{
  "hidden_size": 448,
  "num_attention_heads": 5,
  "vocab_size": 19874,
  "rope_fraction": 1.0,
  "qk_norm": true,
  "attn_scale": 0.125,
  "tie_word_embeddings": false,
  "learning_rate": 0.000787,
  "beta1": 0.9,
  "beta2": 0.99,
  "lr_head": 0.00594,
  "warmup_steps": 404,
  "max_seq_len": 1024,
  "train_tokens": 701300000,
  "dataset": "wikipedia_en"
}
Each number is 128 + 24 x the weight over its row's rms, rounded and kept within 0 to 255. Layers, rows and columns count from 0. The size above them is the row's rms in percent of the matrix's.

# layer 7 MLP gate, 1024x448, rms 0.0591, rows 862-882, columns 224-335
size [103  98  84 104  95  99  95 103 104 106  99  83 100 103  96  96 105 101  92 108 100]
[[147  96 187 108 124 130 113 189 129 127 191 102  93 147 149 189 138 113  90 146  99 146 180 109 141 163 127  96 109 100 176 108 146 112 119 120 100 139 153 138 145  72 121  91 130 116 158 162 161 118 133 101 145 123 124 119 111 106 128 161 145  92 145 195 135 136 119 152 117 117 114 119 125 163 141 136 141 114  97 128 137 119 111 100 107 116 105 112 145 151  97 126 128 155 111 122 118 118 105 120 145 117 165 131 119 154 130  79 141 160 154 113]
 [115 132 179  96 156  88 102 104  98 132 152  86  93 100 127 135  97 109 102  80 113  87 112  87 140 159 125 129 122 173 143 167 163 113 128 114 132 103 141 163 132 121  87 122  98 114 126 126 131 124 160 132 110 100 148 101 143 127  84 139 156 179 136 136 120 108 124 125 102 109 140 101 136 128  98 125 111 157 104 111 129 125  92 110 138 139 174 149  77  96 121  98 133  89 144 134 134 106 111 113 145 150 173 105 142 202 148 119 100 121 151 142]
 [117 102 137 132 150 142 138 111  97 131 150 123 134 150 114 150 129 145 106 129 114  75 133  99 133 151 125 108  72 159  82 124 136  99  89 161 138  89 154 103 125 106 110 145 151 136 151 151  90  83 130 128  95 150 113 139 117 156 118 131 104  86 145 154 142 164 165 122 184 111 126 133 109 143 100 106 120 117 150 165 125 143 155  89 124 144 140 142 137 144 139 136 128 166 147 135 145 143 133 130 148 121 135 126 131 131 142 107 133 113 135 153]
 [127 122 143 122 120 138 147 114 131 154 176 135 119  99 139 110 111 114 118 154 134 123 143  88 101 137 132  97 136 142 101 104 157 123 144 158  98 146 169 134 106 123 130 115 168 112 113  93 113 138 110 110 162 136 184 103 113 123 105 131 107 153 140 117 187  78 155 116 142 152 153 151  94 169 104 114 123 107 149 117 166 119  91 161  89 119  86 190 102 140 158 139 124 141 104  88  96  80 123 127 166 140 138 145 132  96 123 139 163 204 115 111]
 [148 169 141 159 112 147 107 146 124 135 119 126 151 114 119 123  94  74 153 174 121 126 149 176 104 118 137 100 136 155  88 141 123 155 144 113  94 124 117  95 115 141 118 136 117 100 111 137 159 110 131  92 111 159 141 111 114 131 137 142  98 122  95 104 152 147 140 128 124 148 139 140 133 139 156 113 154 127 164 161 173 132 144 120 145 143  65 169  97 126 162 149 173 122 151 100 154 156 159 114 122  73  86 156 101 132 138 147 139 108 138 119]
 [119 123 125 107 100 110  93 157 128 121  75 142 113 115 133 129 182 119 127 145 150 106 136 169 191 124 131  90 100 186 117 100 113 110 139 146 142 120 117 116  93 116 108 133 124 166 149 123 119 113 127  84  48 177 125 162 141 157 133 141 110 104 155 124 164 126 131 177 134  89 103 110 153 137 146 146 126 169 136 107 130 120 158 123 120 131 144 117  84 145 118 114 136 125 156 131  95 139 145 101 101  93 134 148 129 121 166 146 121 122 134 154]
 [150 131 137 147  92 111 135 140  98 136 151 139 111  76 111 179 133 132 143 128 122 109 122 111 158 133 110 110 128 143 173  89 106 146  99 157 135 134 144 147 127 151 115  87  92 122 129 133 108 171 114 129  94 133 122 187 149  87 135 155 127 117  91 117  89 111  98 113 143 113 140 132 123 169  89 156 138 162 184 101 126 130 136 168 114  93 125 142 106 131  97  72 103 137  80 126 132 158 126 137 131 100 100 133 141 103 119 103 103 125 119  85]
 [125 133 148 121 124 135 162 125 116 156 106 167 118 139 157 130 105 111 112 150  92  89 133 105 109 130  97 112  98 128 139 137 143 108  81 104 112 148 119 129  81  81 156 146 147 137 100 130 120 133 114 142  96 119 135 132 126 120 151 115 109 105 150 143 134 129 126 204 164 135 111 130 142 137  80 132 154 118  96 190 149  54 184 136 162 134  89 150 133 129  88 129 148 142 113 151 127 119 161 148 153 169 164 139 140 123 118 130 141 130 122 130]
 [135 121 119 179 145 131 126 121 132 107  95  96 107 142 155 111  99  91 104  89 112 126  94 121 138 148 119 124 141  98 131 125 179 118 129 129 128 136 158 121 170 140 127 136 133 112  88 152 150 169  93 114 133 111 102 132 144  90  81  46 134 146 122 151 146 134  63 115 117 166 147 169 154 117 103 131 155 127  80 132 167 145 144 153 131 101  99 190  76 139 132 113 143 150 125 133 139  76 125 106 140 106 109 172 139 164 124 127 113 103 127 121]
 [ 96 140 132 140 138 140  80 155 142 100 140 155 146 113 178 102 129 140 113 115 112  99 112 153 124 120 154  93 132 126 157 124 133 133 103 147 119 128 161 143 116 101 142 104 133 199 142 114 140 116 116 105 131 118 169 164 156 142 158 138 106 124  84 168 141 122 156 110 109 144 107 134 116  88 102 158 156 135 147 119 133 123 169 117 115 113  96 133  98 145  88 134 166 126  87 120  96 137 144 110 149 131 117 129 114 122 152 115 128 134 128 141]
 [128 109 133 142 122 157  89 146 130 126 142 105 115  73  92 118 132 149  81 133 132 140 112 105 158 149 130 133 102 153  91 136 121 130 121 148 119 148 103 166 128 195 150 122 130 161 118 119 141 177 118 135 101 154 150 151 136 169 142 139 122 144 137 116 115  62 139 110 109 108 136 163 150 134 141 195 157 156 137 112 109  73 140 172  71 120 139 158  81 118 105 118 141 129 118 140 140  92 147 168 141 156 132 137 181 118 137 152 114 150 135 118]
 [ 94 134 128 146 154 127 122 153 150  84 131 152 114 114 151 178 112 144 101 129 134 136  81  90 145 103 104 117  76 120 126 129 151 108 126 120 124 131 132 100 167  90 157 107 127  79 118 135 114 171 112 112  88  83 119 118 150 120 114  97 132 105 183 128 142 139 134  84 129 163 108 135 176 129 125 183 138 117  63 119 132 123 162 102 115 145  91 140 167 123  74  82 142 156  91 183 144 109 145 173 167 141 137 138 145 105 141 130 114 124 141 135]
 [ 82 114 123  83 133 143 149 118 112 140 128 110 121 144 126 127  96 114 134 132  74 117 134 148 104 160  77 126  97 109 136 138 122 119 117 136 132 130 116 156 169  93 122 159 114 150 116 145 130  93 102  89  94 174 126 118 161 118 140 101 114  79 124 114 124 155 109 137 147 117 126 108 193 154  59 156 145 142  93 149 116 133 145  95 148 115 109 147 113 115  81  90 121 163 121 168 168 145 130 169 132 130 132 101 118 122 145  94 134  86 146 111]
 [122 113 134 144 102 153 130 109 125 102 110  94 119 156 102 117 153 138 128 143 140 105 136 132 144 151 120 109 158 149 161  98  88 152 102 168 111 107 113  81 129 125 143 142  86 150 106 121 177 113 118 128 135 122 124 142  93 108 118 104 147 106 141 143 112 129 127 125 109  95 154 174 132 162 121 130 106 167 117 110 130  90  89 124 133 100  90 111 107 126  86 110 147  93 135  93 113 128 143 121 108 149 106 132 102 116 132 126 133 124  96 114]
 [117 129 127 136 111 121 151 155 107 143 150  76  95 122 140 142 154  97 115 139  89  98 189 114 150 160 125 119 126 150 141 157 114 105 131 153 117  83 120 114 123 118 106 106 146 159 140 121 122 116 140 145 148 145 137 130 124  98 122 143 123  88 124 143  91  90 162 131 183 120 126 132 120 109 130 126 147 122 158 115 128  99 138 168 135 138 118 116 124 164 119  93 107 111 121  79 170 163 102 133 166 145 132 103 150 131 115 124 121 124 163 120]
 [134 128 145 150 133 140 103  99  94 147 140 128  92  97 143 119 110 127 180 142  90 123 142 101 153 155 157 159 128 153 148 149 168  91 103 121 120  89 154 135 119 110 119  90 135 139 146  93 147 121 139 118  86 136 122 173 135 144  91 126 137 141 156 156 114 128 150 160 135 104 148 133 120 158  90 110 163 116  92 132 123 116 127 152 120 101 109 158 104 153 134 145 139 156  84  79 184 169 116 136 140 100 132 133 114 172 123 100 150 123 126 125]
 [113 140 127 152 138 110  86 106 116 111 123 162 160 145 172 116  70 128 122 158 141 133 120 135 145 166 115 102 130 147 106  67 121 102 123 163  86 114 131 116 112 115 137 115 131 139 164 140 131 112 124 101 115 128 121 125 103 145 170 147 110 116 116 135 136 146 130 118 150 150  98 140 115  96 140 165 136 149 137 133 157 144 131 114 114 137 122 116  92 177 110 117  97 142 123 114 124 105 110 137 171 141 113 152 123 141 137 106  91 130 128 109]
 [100 142 110  93  82 131 113 127 128  91 137 155 116 122 164 148 183 104 161 144 157 137 171 128 141 113  81 120 121 155  74  97 132 104 111 152 122 131 108 137 168  99 131 132 134 140 141 118 117 135  89 132  82  90 155 133 173 121 127 131 151 145 107 121 118 117 131 138 137 102 134 137 121 183  78 128 157 125  95 123 116 114 124 116  96 164 137 118  97 135  81 129  93 127 112 140 107 108 168 149 124 152 132 134 126 136  88 131 126 138 139 124]
 [109 152 162 125  58 171  81 131 127 119 100 145 133 130 152 150  65 190 170 157 114  93 143 105  72 128  86 104 102 120 125 124 125 106  99 130 114 131 137 101 138 126 134 113 120 169 107 112 108 151 119 117 140 104 111 116 141 174 116 132 102 157 117 171 117 120 139 111 174 111 130 127  91 109 120 133 123 145 121  91 120 142 153 150 121 125 132 159 135 161 115 134 123 122 101  93  83 111 123 137 165 125 127 123 107 125 145 139 120 153 150 109]
 [117 139 108 110 161 163 142 101  99 115  95 134 139  98 129 107 145 153 159 140 151 139 129 161 144 124  67  91 136 124 105 124  85 104 103 144  92 112 142 118 114 103 134 101 159 141 115 122 197 123 104 134  92 122 114 125 143 140 175 121 159 145 143 134 131 158 140 140 159 136 156 144  75 159 135 120 137 149 161 195 130 118 161 146 142 121  79 133 129 152 148 119 135  96  84  84 135 142 120 107 140 129 112 134  74 168 134 113  95 100 162 129]
 [100 154 159 145 188  97 117 118 124 134 106 136 147 118 135 142 114 122 141 130 127 126 132 135  75 150 152 120 110 126 103 134 128  96 108 187 145 158 122 136 113 135 141 134 142 138 121 139 142 139 138 133  97 127 108 127 125 134 141  98 142 182 180 162 109 130  80 141 140 142 170 169 134 134  86 151 138 136  96 155 145 127 127  70 152 112 110 139  91 183 147 157 146 152 107 118 127 126 134 171 106 139 125 125 148  86  94 116 126 150 111 135]]
# layer 7 MLP up, 1024x448, rms 0.0589, rows 862-882, columns 224-335
size [ 98  95  83 102  93  93  98 105 103 105  95  85  98  97 101 104 103 104  99 106 105]
[[134 145 107 138 134 165  75 156 143 122 109 125 135 139 195  85 101 100 133 135 128 162 125 106 115 113 149 117 114  92 128 155 131 165 122 112 100 140 158  64 151 142 109 111 156 111  94 145 153 108 146 131 147 124 123 103 103 132  93 102 187 130 158 103 136 114  87 102 126 132 118 125 136 137 139 160 132 126 128 154 149 128 175 119 138 143 124 144 155 109 150 123 138 154 113  97 102 117 121 121 134 118  99  94 135  47 131  81 100 127 143 129]
 [ 95 108 103 158 121 142 170 136  99  93 134 143 135 119 184 115 105 126 139 108 161 124 155 108 157 133 152 126 127  90 158 134 162 162 113 137 105 130 138 128 150 161  85 119 140 134 160 150 147 161 155  80 103 130 118 122 148 105 141  99 107 141 109 132 125 156 117 113 108 114 113 120 100 113 130 127 161 148 139 135 148 109 158 127 116 106 149 109 137 129 156 143 112 116 135 133 124 140  97  70 129  80 137 105 149 131 121 169 154  98 143 143]
 [171  73 121 135 109 130 149 152 131 109 147 115 155 143 139 129 137 130  97  93 142  99 119  72 134 127 163 148  87 140  88 120 151 134 103 160 149  84 169 109 134  69 131 144 138 123 117 138 110 109 144 110 133 167 119 119  88 126 157  81 114  83 164 139 170 174 137 111 138 128 132 105 153 140 150 142 117 130 137 141  82 139 127 100 121 133 120 169 169 106 165 155 115 106 155 184  81 145 173 110 113 115 119 105 118 137 172 129 140 119 117 116]
 [114 122 101  92 108 121 120 126 102  92 102 137 154 124 148 109 128 140 120 111 108 122  98 160 122 101  82 136 144 131 148 127  97 124 131  99 111 145 113 134 124 125 130 119 129 124  92 163 133 125 124 142 134 162 117 117 118 130 101 160 102 134 150  84 109 112 119 136 129 136 117 142 148 116 104 146  82 179 106 137 130 122  94 123 140 147  70  54 136  99 122 138  83 116 103 103  91 143 149 134 138 162  98 122 110 129 128 113 104 115 107 119]
 [135 152 134 111 113 147 161 100  93 133 141 140  94  96 116 143 103 144 127  99 124 103 107 139 136 109 145 101 148 139 120 136 113 133  76 124 175 107 139 131  89  82 110 132 131 125 129 143 125  86 181 112  97 142 116  75 123 121 148 136 155 147 183 120 128 123 121 105 160 132 152 154 115 143 110 109 106 158 132 155  91 140 106 109 146  98  94 106 121  89 136 147 118 127 142 138  99 183 160 137 120 129 122 133 193 156 181  98 132 140 140 112]
 [147 149 124 100  89 152 123  95 140 102 133 154  99 106 135 125 152 155 105 157 107 141 119 124  79  68 161 124 104 111 153 134 113 111 100 133 122 113 129 155 113  83 137 136 100 148 141 132 143 131 158 163 141  79 118 147  89 137 136 139 104 125 129 138 107 107 152 139 122 173 126 131 120 128 138 126  89 128 169 105  75 137 126 132 140 122 112 159 127 130 141 131 132 136 144 139  88 129 151 123 140 121 145 164 141 137 101 152 115 157 172 113]
 [119 123 122 122 145 135 135 125 175 118 117 112 165 118 129  88 163 122 131 156 102 149 110 118 151 112 129 114 141  86 162 111 131  89 120 132 107 159 123 123 150  99 108 165 119 139 108 123 141 124 141 153 138 106 105 102 117 122 118 162 116 144 110 117 117  90  91  98 106 155 133 137 115 107 133 197 140  92  48 137  99 140 123 132  78 115 103 142 118 156 139 137 132 139 121 126 118 103 110 203 109 127  83 113 118 179  88 144 128 172 134 102]
 [134 138 115 103 145 167 104 146 127 137 136  98 139  93 111 130 162 121 129 171 131 141 153 164 140  98 170 117 147 185 121 145  98 168 134  84 116  82 151 128 159 166 126  94 142 102 163 122 171 116 112 124 166 137 104 134 100 179 146 161 152  75 116 100 116 134 152 100  91 134 147 130  75 134 152 125 118  99 119 108  72 167  85 125  75  91 145 140 133 116 172 160  93 146  96 121 101 120 131  90 118  96 102 126 121 128 145 121 136 144 134  95]
 [145 124 104 105 180 126 134 149 150 173 132 143 132 145 149 151 117 136 149 130 110 112 128 157 150 139  72 147 117 119 194 115 155 169 104 171 147 138 121 155 167 106 118 166 100 106 127 152 132 126 164 154 136 116 101 145 118  81 129 149 141 126 166 113 146  68 117  89 108 135 113 125 118 113 114 137 161 157 147 143  97 131  80 116 117 170  99 134 119 115 141 133 143 142  93 121 114 126 150  97 170 105 128 139 140 140 136 104 171  87 106 101]
 [ 89 126 187 109 145 110 132  93 107 145 116 112 163  88  93 141 139 135 130 148 129 111 101  73 103 113 142 117 123 180  98 119  98 119 109  79 130  99 114 144 129  77 190 149 112 170 122  93  91 164 106 116 124 113 104 135 124 157 154 142 125 113 109 114 107 105 149 176 119 158 140 135 161 159 140 118 129 120  73 100 173 140 128 153 152 142  85 112  70 110 107 111 131 109 119  68 142 117 164 103  98 107 155 121 168 141 123 118 124 109 133 151]
 [114 127 161 141 152 111 129  77 153 162 132 179 124 165 106 146 192 152 173 144 152 121 156 152  98 107 158 123 179 110 140 183 128  96 146 125 158  75 155 154 113  96 144 149  94 119 169 104 166 130 118 155 126 144 126 150 140 184 155 148 124 100  98 140 102 149 152 136 118 138 121  78 116 120 121 124 102 122 101 103 146 121 141 131 146 147 121 125 109 134  85 133 170  87 138 138 109 158 102  86 121 184 136 111 106 125  97 118 134 145 136 180]
 [132 133 123 107 168 138 111 142 140 106 134 120 152 122 109 157 112 137  93 115 160 119  77 123 156 121 123 126  98 121 125 136 134 128 150  87 140 155  80 127 113 135 124 117 134 110 112 141 125 182 142 116 105 111 123 154 131 136 152 118 123 120 141 111 155 145 128 106 131 131 116  72 164  94 180 148  93 119 122 136 120 110 145 115 117 183 103 125 162 142 164 118 135 127 137 163 122 103 181 146 157 111 112 172 141 108 112 157 150 157 149 125]
 [119 113 117 143 165 137 105 154 152 122  93 103 166 112 164 114 131 120  70 118 100 136  70 138  95 142 132 126 122 164 156 132 130 142 100 123 160 161  86 117 135  90 135 132 102 146 114 105 151 118 125  86 130 117 128 147 135 142 139 126 115 150 126 136 152 125 108 134 147 129 119 122 119 154  88  99 130 162  79 135 131 154 128  70 138 109  99  70 113 173  92 120 124 106  60 135 102 140 162 134  79 129 120 110  98 145  82 119 111 103 166 124]
 [125 104  93 145 179  99  92 113  83 121 112 155 152  88 155 125  89 141 146 116 136  80 120 120 158 129 136 124 142 135 140 131  95 185 127 131  85 143 154 123 132 122 150  86 161 134 168 122 122 167 129 105 121 156 111 142 150 180 165 119 138 111  91 107 134 125 145 121 109 151 110  99  80  98 153 144  97 130 157 118 113 121 164 150 198  72 158 113  79 145 168 157 164 150 150  98 163 152  94  88 135 143 113 160 160 139 162 148 119  95 137  94]
 [184 119 135 110 128 133 125 147  90 126 124  97 134 154 135 130 139 127 119 152 112 134 164  97 131 139 135 133 118 104 121 120 106 102 133 160 189 112 148 117 112 118  96 125 134 122 113  88 145 175 121 130 141 125 117 119 110 171 174 118 117 106 159 173 115 149 121 130 112  59 140 103 140 117 114 105 154 153 142 114 118 109 113 115  88 149 133 154 166 111 155 125 109  67 110 145 152 159 112  89 140  89 147 145 105 117  83 114 152 160 140 146]
 [147  91 165  96 175  99 185 109 123 122 194 113 154 123 121  85  98 129 108 111 140 138 143 128 152 122 129 163 183 112 138 121 135 136 151 105 120 179 150 140 128 109 162 133  90 118  89 119 106 158 128 138 137 151  83 136  85 142 147 174  93  96 106 109 122 107 131 130 121 154 122 141 162 105  98 104 119 140 118 166 140 143  91 105 110 128 127 113 111 123 202 124 110 115 172 140  96 134 143  81  96 152 142  97 120 119 141 136 141 129 118 133]
 [139  75 151 150 161 133 146 120 122 120 101 126 123 150 110 134 148 135 138 122 153 176 135 120 139 135  88 113 114 112 170 123 114 128  91 123 125 131 120 151 112 152  70 103 140 114 141 135 128 126 119  98 102 151 100  95 148 116 146 114 124 102 124 108 108 121 171 119 157 100 121  97 128 175 135 133 119 131 118 117 155 126 117 112 136 137 114 111 171 110 133 146 120 109 186 188 137 127 113 118 140 125 161 129 139  61 139 155 104 120 112  84]
 [126 108 156 163 100 125 112 124 128 135 144 147 119 126 123 108 131 146 117 127 104 139 138 128 139 131 158 104 137 114 177 157 141 134 117 120 104 130  97 104 103 134 133 119 109 116 109 145 156 141 145 141 162 165 132 164  95  91 125 101 137 185  88 159 144 111 152 125 129 149 146 148  88 169 126  78 154 140 154 126 126 110 121 128 135 110  93 114 103 146 124 119  97 118 163 101 146 207 107 140 101 122 144  77  65 152 105 143 100 128 111 139]
 [113 120 156 151 100 115 104 151 105  97 134 124 145 145 187 165 103 134 136 114 118 108 120 100 152  67 116 170 131  98 112  93 106 150  89 121 106 166 131 134 149 121 100 105 114 184 153 115 135 155 122 176 168  85  71 131 120 196 141 141 102 150 117 138 108 158 131 151 169 105 138  82 121 103 139  88 117 146 167  97 104 137 139 151 147 134 165 110 147 121 138 107 115 115 136  86  92 142  98 110  94 103 128 153 106 116 132 157 135  98 132 125]
 [115 153 121 127  82 120 131 167 143  96 128  97 139 131 184 134 124 148 109 109 116 126 121  95 120 134 139 149 158 105 130 167 141  92 124 128 107 127 141 121 141 123 146 179 136 125 142 111 134 118  87 142 185  70 138 140 142 116 159 121 132 143 135 137  98 137 137 143 126 113 104 109 111 112 114 120 146  85 172  98 114 138 176 147 117 139 120 130 194  78 159 113  95 182 128 183 119  58 108 130 131 145 140 124 117 185 105  99  77 135 123 132]
 [135  97 134 133 113 162 143 107 145 141  92 122 169 106 150 110 148 132 133 118  92  50 112 137 155 114 110 146 166 140 125 154 157 177  82 121  74 102 127 109  87 133 104 129 119 102 118 155 109  95 160 128 121 131 106  82 123 107 129 166 153  94  96 107 153 118 161 140  98 134 125 161  97 105 144 114 143 129 122 111 123 153 122 128 149 128 131  88 151 139 111 116 128 107 112 126 156 115 132 135 128 146 145 119 138 167 118 144  89 115 141 120]]
# layer 7 MLP down (transposed), 1024x448, rms 0.0581, rows 862-881, columns 224-335
size [ 99  98  89 102  94  96  99 102 105 105  96  90  98 102 100 104 103 103  96 108]
[[133 144 155  80 173 131 169 122 114 136 158 142  92 106  93 109 153 136 130 115 182 141 157 105 111 126  58 120 119 100  96 127  89 137 104 123  99 139  96 136 127 135 137 141 153 138 141 154 133 105 114 103 119 133 136  86  92 150 110 152 128 119  98 131 114 149 172 132 134  79 173 130 128 115 117 146 124 129 122  97 106 118 103 143 122  91 131 146 130 115 125 112 141 141 148 102 131 133 136  96 136 116 157 175 114  94 135 108 142 158 150 138]
 [111 160 176 108 117 171 125 154 174 139 124 103 117 134  92 139 170 127 131 140 111  91 104 137  98  78 103 105 121 136  99  99  95 120 122 122 103 121 126 173 150 106  96 110 120 132 125 158 119 163 165 150 142 107 149 151 137 110 162 117 155 118 125 158 131 181 120 136 117 157 133 124 154 130 152 167  91 101 126 104 110 157  89 134 130 134 145 144 125  89 138 117 171 140 150 152 145 161 120 142 137 149 112 123 131 111 135  93 132 147 137  78]
 [119 119 128 147 122 114 164 144 152 140 127 108 107 155 139 166  89 128 126  86 121 101 114 126 149 124 133 114 119 104 125 124 167 105 103 110 134 114 167 122 137 102 175 120 120 119 137 124 119 130  83  87 186 131  79 126 108 130 166 106 173 132 170  91 124 142 125 173  90 137 172  99 123  49 148 147  88 161 143 143  87 154 129 143 121 123 134 137 129 104 110 148 119  55 136 138 107 124 127 117  82 105 157 109 108 142 122 152 123 114 119 122]
 [135 102 143 144 140 131 165 116 151 139 118 147  86 129 127 152 111 103 155 138 182 111  90  76 112  57 175 219 129 169 163 135 156 112 133 128 146 124 165 151 136 119 149 128 151 142 105 110  93 136 111 127 123 132 115 213 153 136 135 112  88 133 160 142 142 105 124 127 133 154 118  84 120 120 127 140 156 119 106 101 128 130 148 109 118 123  76 153 189 141  83  96 119 161 102  95 118  99 156 164 133 142 115 134 133 114 118 135 143 149 144 119]
 [150  99 122 164 147 147 108 166  92 162 134 118 146 135 135 137 157  84 157 171 106 128 114 158 146 169 170 116 123  97  95 117 104 115 140 139  31 129 129 128 146 126 125 125 100 161 104 131 135  98 105 115 107 114 125 143 127 134 144 140 112 150  68 100  87 129 183 123 141 154 115  72 133 103 116  90 157 143 135 133 111 122 126 147 116 168 101 154  91 169 132  98 157 128 106  95 189 110 148 157 121  58 113 147 139 113 129 134 126 137 142 139]
 [152 135  87  43 135  95 158 134 145 109 148 160 136 175 160 110 126 164 152  80 133 198 140 156 127 154 141 143 152 113 148 135 115 127 100  95 144 101 101 142 127 102 130 137 101  43 137 125 121 143 150 134 139  55 133 141 113 126 139 129 123 133 134 141 118 133 136 113 152 154 122  91  99 175 136  82 123 131 107 161 140 103 183 101 151 151 145  98 165 108 155  97 124 132 132 146 105 137 105 128  74 124 128 120 129  90 140 128  99 109 136 179]
 [148 121 114 106 105 117 130 120 112 147 125 130 145 108  70 102 143 162  85 126 158  87 135 131 135 116 131 127 179 141 137 129 107 140  93 144 123 126 113 146 117 120 161 124 128 102 127 101 154 142 137 141 109 133 131 109 142 149 139 118 121 129 138 162 103 118 180  95 112 104 161 142 107 104 131 139 132  90 144 128 148  64 132 110 169 130 130 142 132 137 141 132 140 106  99 114  98 141 109 153 146 123 140 132 132 108 122 142 125 126 101 104]
 [147 126 121 119 113 166 111 125  87 105 138 152 130 125 141 136 144  86 132 180  61 115 128  91 127 113 149 122 123 156 164 148 122 132 104  93 123 136 152 121 133  77 121 137 127 117 141 142 171 123 112 111 127  98  83 124 124 154 146 160 144  87 164 105 175 154 108 142 140 170 128 125 109 154 101 125  70 111 155 111  79 113 139 148 148 100 116 126 146 144 146 146 114 178  95 152 124 100 137 111 139 150 151 134 154 170 109 151 156 157 139 119]
 [120 130 142 116 167 140 130 144  80 132  85 120 164 116 154 123 130 162 115 125 148 104 165  95 108 171 123  79 118 124 119 129 127 136 150 106 147 138 113 103 129 159 100 114 138 134 123 121 108  98 133 173 142  94 112 130 118 140 132 130 105  92 148 124 134 144 132 113 110 116 122 112 138  66 123  92 150 157 124 121 147 125  94 145 133 145 128 140  99 146 123 194 155 116 110 112 104 124 155 166 162 108 143 173 150  88 107 142 130 143 108  64]
 [126 138  78 146 135  92 145 115 118 123 123 128 132 153 127 138  98 144 130 110 140  86 137 194 107 126 119 164 150 114 121 108  98 142 151 134 159 129 141 114 158 168 118 124  86  96 113 141 148 108 135 141 118 138 111 160 146 116 124 189 129 138 113 122 155 135  83  77 126 119 119  96 147 139 157 136 139 145 148 131 127 132 105  78 139 142 125  78 157 144 146  95 136 119 120 134 127 138 112 113 138 113 104 117  96 125 148 129 131 110 102 141]
 [133 122 112 160 118 100  84 123 121  84 119 152 130 127 145 135 128  98 109 122 152 170 100 111 123 151 128  93 105 132 130 112 124 140  87 137 112 151 138  87 122 126 173 134 153 124 152 153 104 142 135 154 124 119  92 142 175 114 132 121 145 162 131 123 129 122 155 149 138 113 145 122 121 154 111 136 139 123 110 101 165 160 138 166 129 132 128 123 156 159 151 114 122  79 112 178 157 132 139  82 108 122 122 156  96 174 130  83  97 137 136 177]
 [113  96 106  99 131 157 124 161 123 139 114  85 142 151 103  86 142 141 139 150 145 121 104 115 131 156 116 139 141 148 126 110 120 149 170 148 125 128 131 151 144 122 146 128 116 169  87 143 116 123 141 131 130 166 154 113 126 127 113 116 123 112 124 146 159 144 135 153  97 124 147 105 157 102 153 119 105 101 125 123 100 131 148 142 117 188 116 119 126 138 182 141 121 162 164 149 156 134 170 156 147 148 144 180 119 170 136 170 171 146 166  79]
 [139 141  96 175  93 107 121 126 182 109 158 136 136 124 104 122 148 123 162 142 127 128 161 140 121 136 125 100 100 144 123 110 168  94 135  80 144 130 124 141 143 113  80 137 125 103 108 116 170  92 159 147 135  78 132 119 103  89 139  99 132 132 176 142 188 144 141 100 102 144 156 156 107 121 135 105 125 148 117 144 143 126 119 120 148 121 126 119 161 118 166 158 110 120 150 115 114 135 111 115 116 114 139 135 147 173 123 127 151 139 125 152]
 [135 120 147 146 164 152 142 145 144 144 165 163 105 165 110 118 114 126 110 165 115 127 191 121 117 109  87 146  91  98 167 157 136 131 113 112 160  83 139 125  81 120  60 114 182 133 110 111 162 101 148  87 137 131 146 115 119 119 146 126 130 137 170 119 123  82 145 135 173  93 123 125 131 158 153  87 137 145 160 116 131 139 152 152 145 149  93 118  94 113 124 152 159 162 117 158 112 140 123 121 105 158 133  87 181 142 182 133 140 102  90 119]
 [157 124 100  97 136 172 141 138 116 144 138 132 118 132 122 134 152 135  78 106  99 131 127 167 167 101  75 135 145 123 121 101 106 115 139 125 170 131 172 132 112 150 153 133  99 128 162 102 128 172 113 142 141 154 159 142 143 161 142 116 114  82 124 161 111 129 160 114 156  93 145  58 111 163 101  85 144 178 135 127 124 132 100  91 152 131 141  97 134 111 143  97 111  54 133 137 119 154  98  97 126 111 140 139  97  76  89 174 148 124 142 131]
 [107 124 116 100 132 162 142 143 150 136 131 120 163 145 119 116  94 149 116 141 132 119 139 119 128 116 116 143 111 116 118 135 125 157 128 107 105 164 130 122 148 144 139 123 106 120 105 141 109 136 137 119 137 129 110 122 106 139 149 130  95 144 110 121 123 122 122 124  99 175 117  91 145 110 148 123  98 113 116 120 120 105 123 130 139 156 132 111 157 115 143 112 131 105 153 134  83 125 129 150 123 141 130 127 127 138 131 143 107 107 111 112]
 [136  90 146  78 122 148 137 112 102 138 138 143 136 141 106  85 102 143 153 100 123 121 121 123 100 136 100 135 133 130 131 145 124 156 106 147 149 156 125 140 103 135 119 141 132  96 158 117 112 125 126 138 145 131 174 125 119 204 107  98 106 111 177 141 144 152 106 194 130 161 148 121 117 161 161 143 111 165 138  95 135  81 129 164 151 104 158 126 117 125 134 144 125 134 136 127 160 131  93 130 148 107 117 114 164 117 116 129 147 159 112 129]
 [107 137 159 163 107  97 135 153 107 144 156  90 139 103  96 127  97  82  90 160 154 121 151 108 117  87 143 171 178 142 156 140 152 106 122 164 126 104 120 106 121 133 133 124 147 100 108 173 128 111 126 120 169 122 140 183 118 145 138 101 119 149 117 107 105 147 131 115 175 134 138 126 112 150 124 153 139 146 122 125 138 113 135 106 114 131 110 156 155  93 117  87 137 127 148 125 115 155 146 133 158 134 137 155 116 154 108 167  99 112 117 115]
 [124 133 121 129 175  72 120 163  86 121 124 107 123 154 139 163 127 114 111 130 105 104 101 134 159 120 119 131 149  99 164 105 143 138 119 132 124 178 122 127 121 125 105 139 138 132 175 101 136 114 118 145 120  90 127 113 106 133 184 132 132 130 107 119 119 120  79 159 147 141 145  55 120  90 155 105 115 135 123 154 117 154 109 141 112 124 145  99 118 102 111 115  81 142 153 131  96 159 116 161  80 151 130 124 150 118 153 135 136  81 102 112]
 [132 117  98 125 148 139 172 143 100 122 151 151 121 135 109 128 109 124 132  97 140 125  99 160 136 123 131 130 137 166 154  91 128 129 109 102 166 160 111 117 149 131 171 160  96 120  63 124 141 137 154 134  95 120 154  97 107 123 117 146 105  79 130 110 122  95 181 135 148 122 152  85 126 167  77 128  85 103 144 104 123 178 110 102 128 147 133 122 133 162 117 194 124  94  91 114 136 122 155 144 111 110 116 134 141 116  92  76 101  80 114 147]]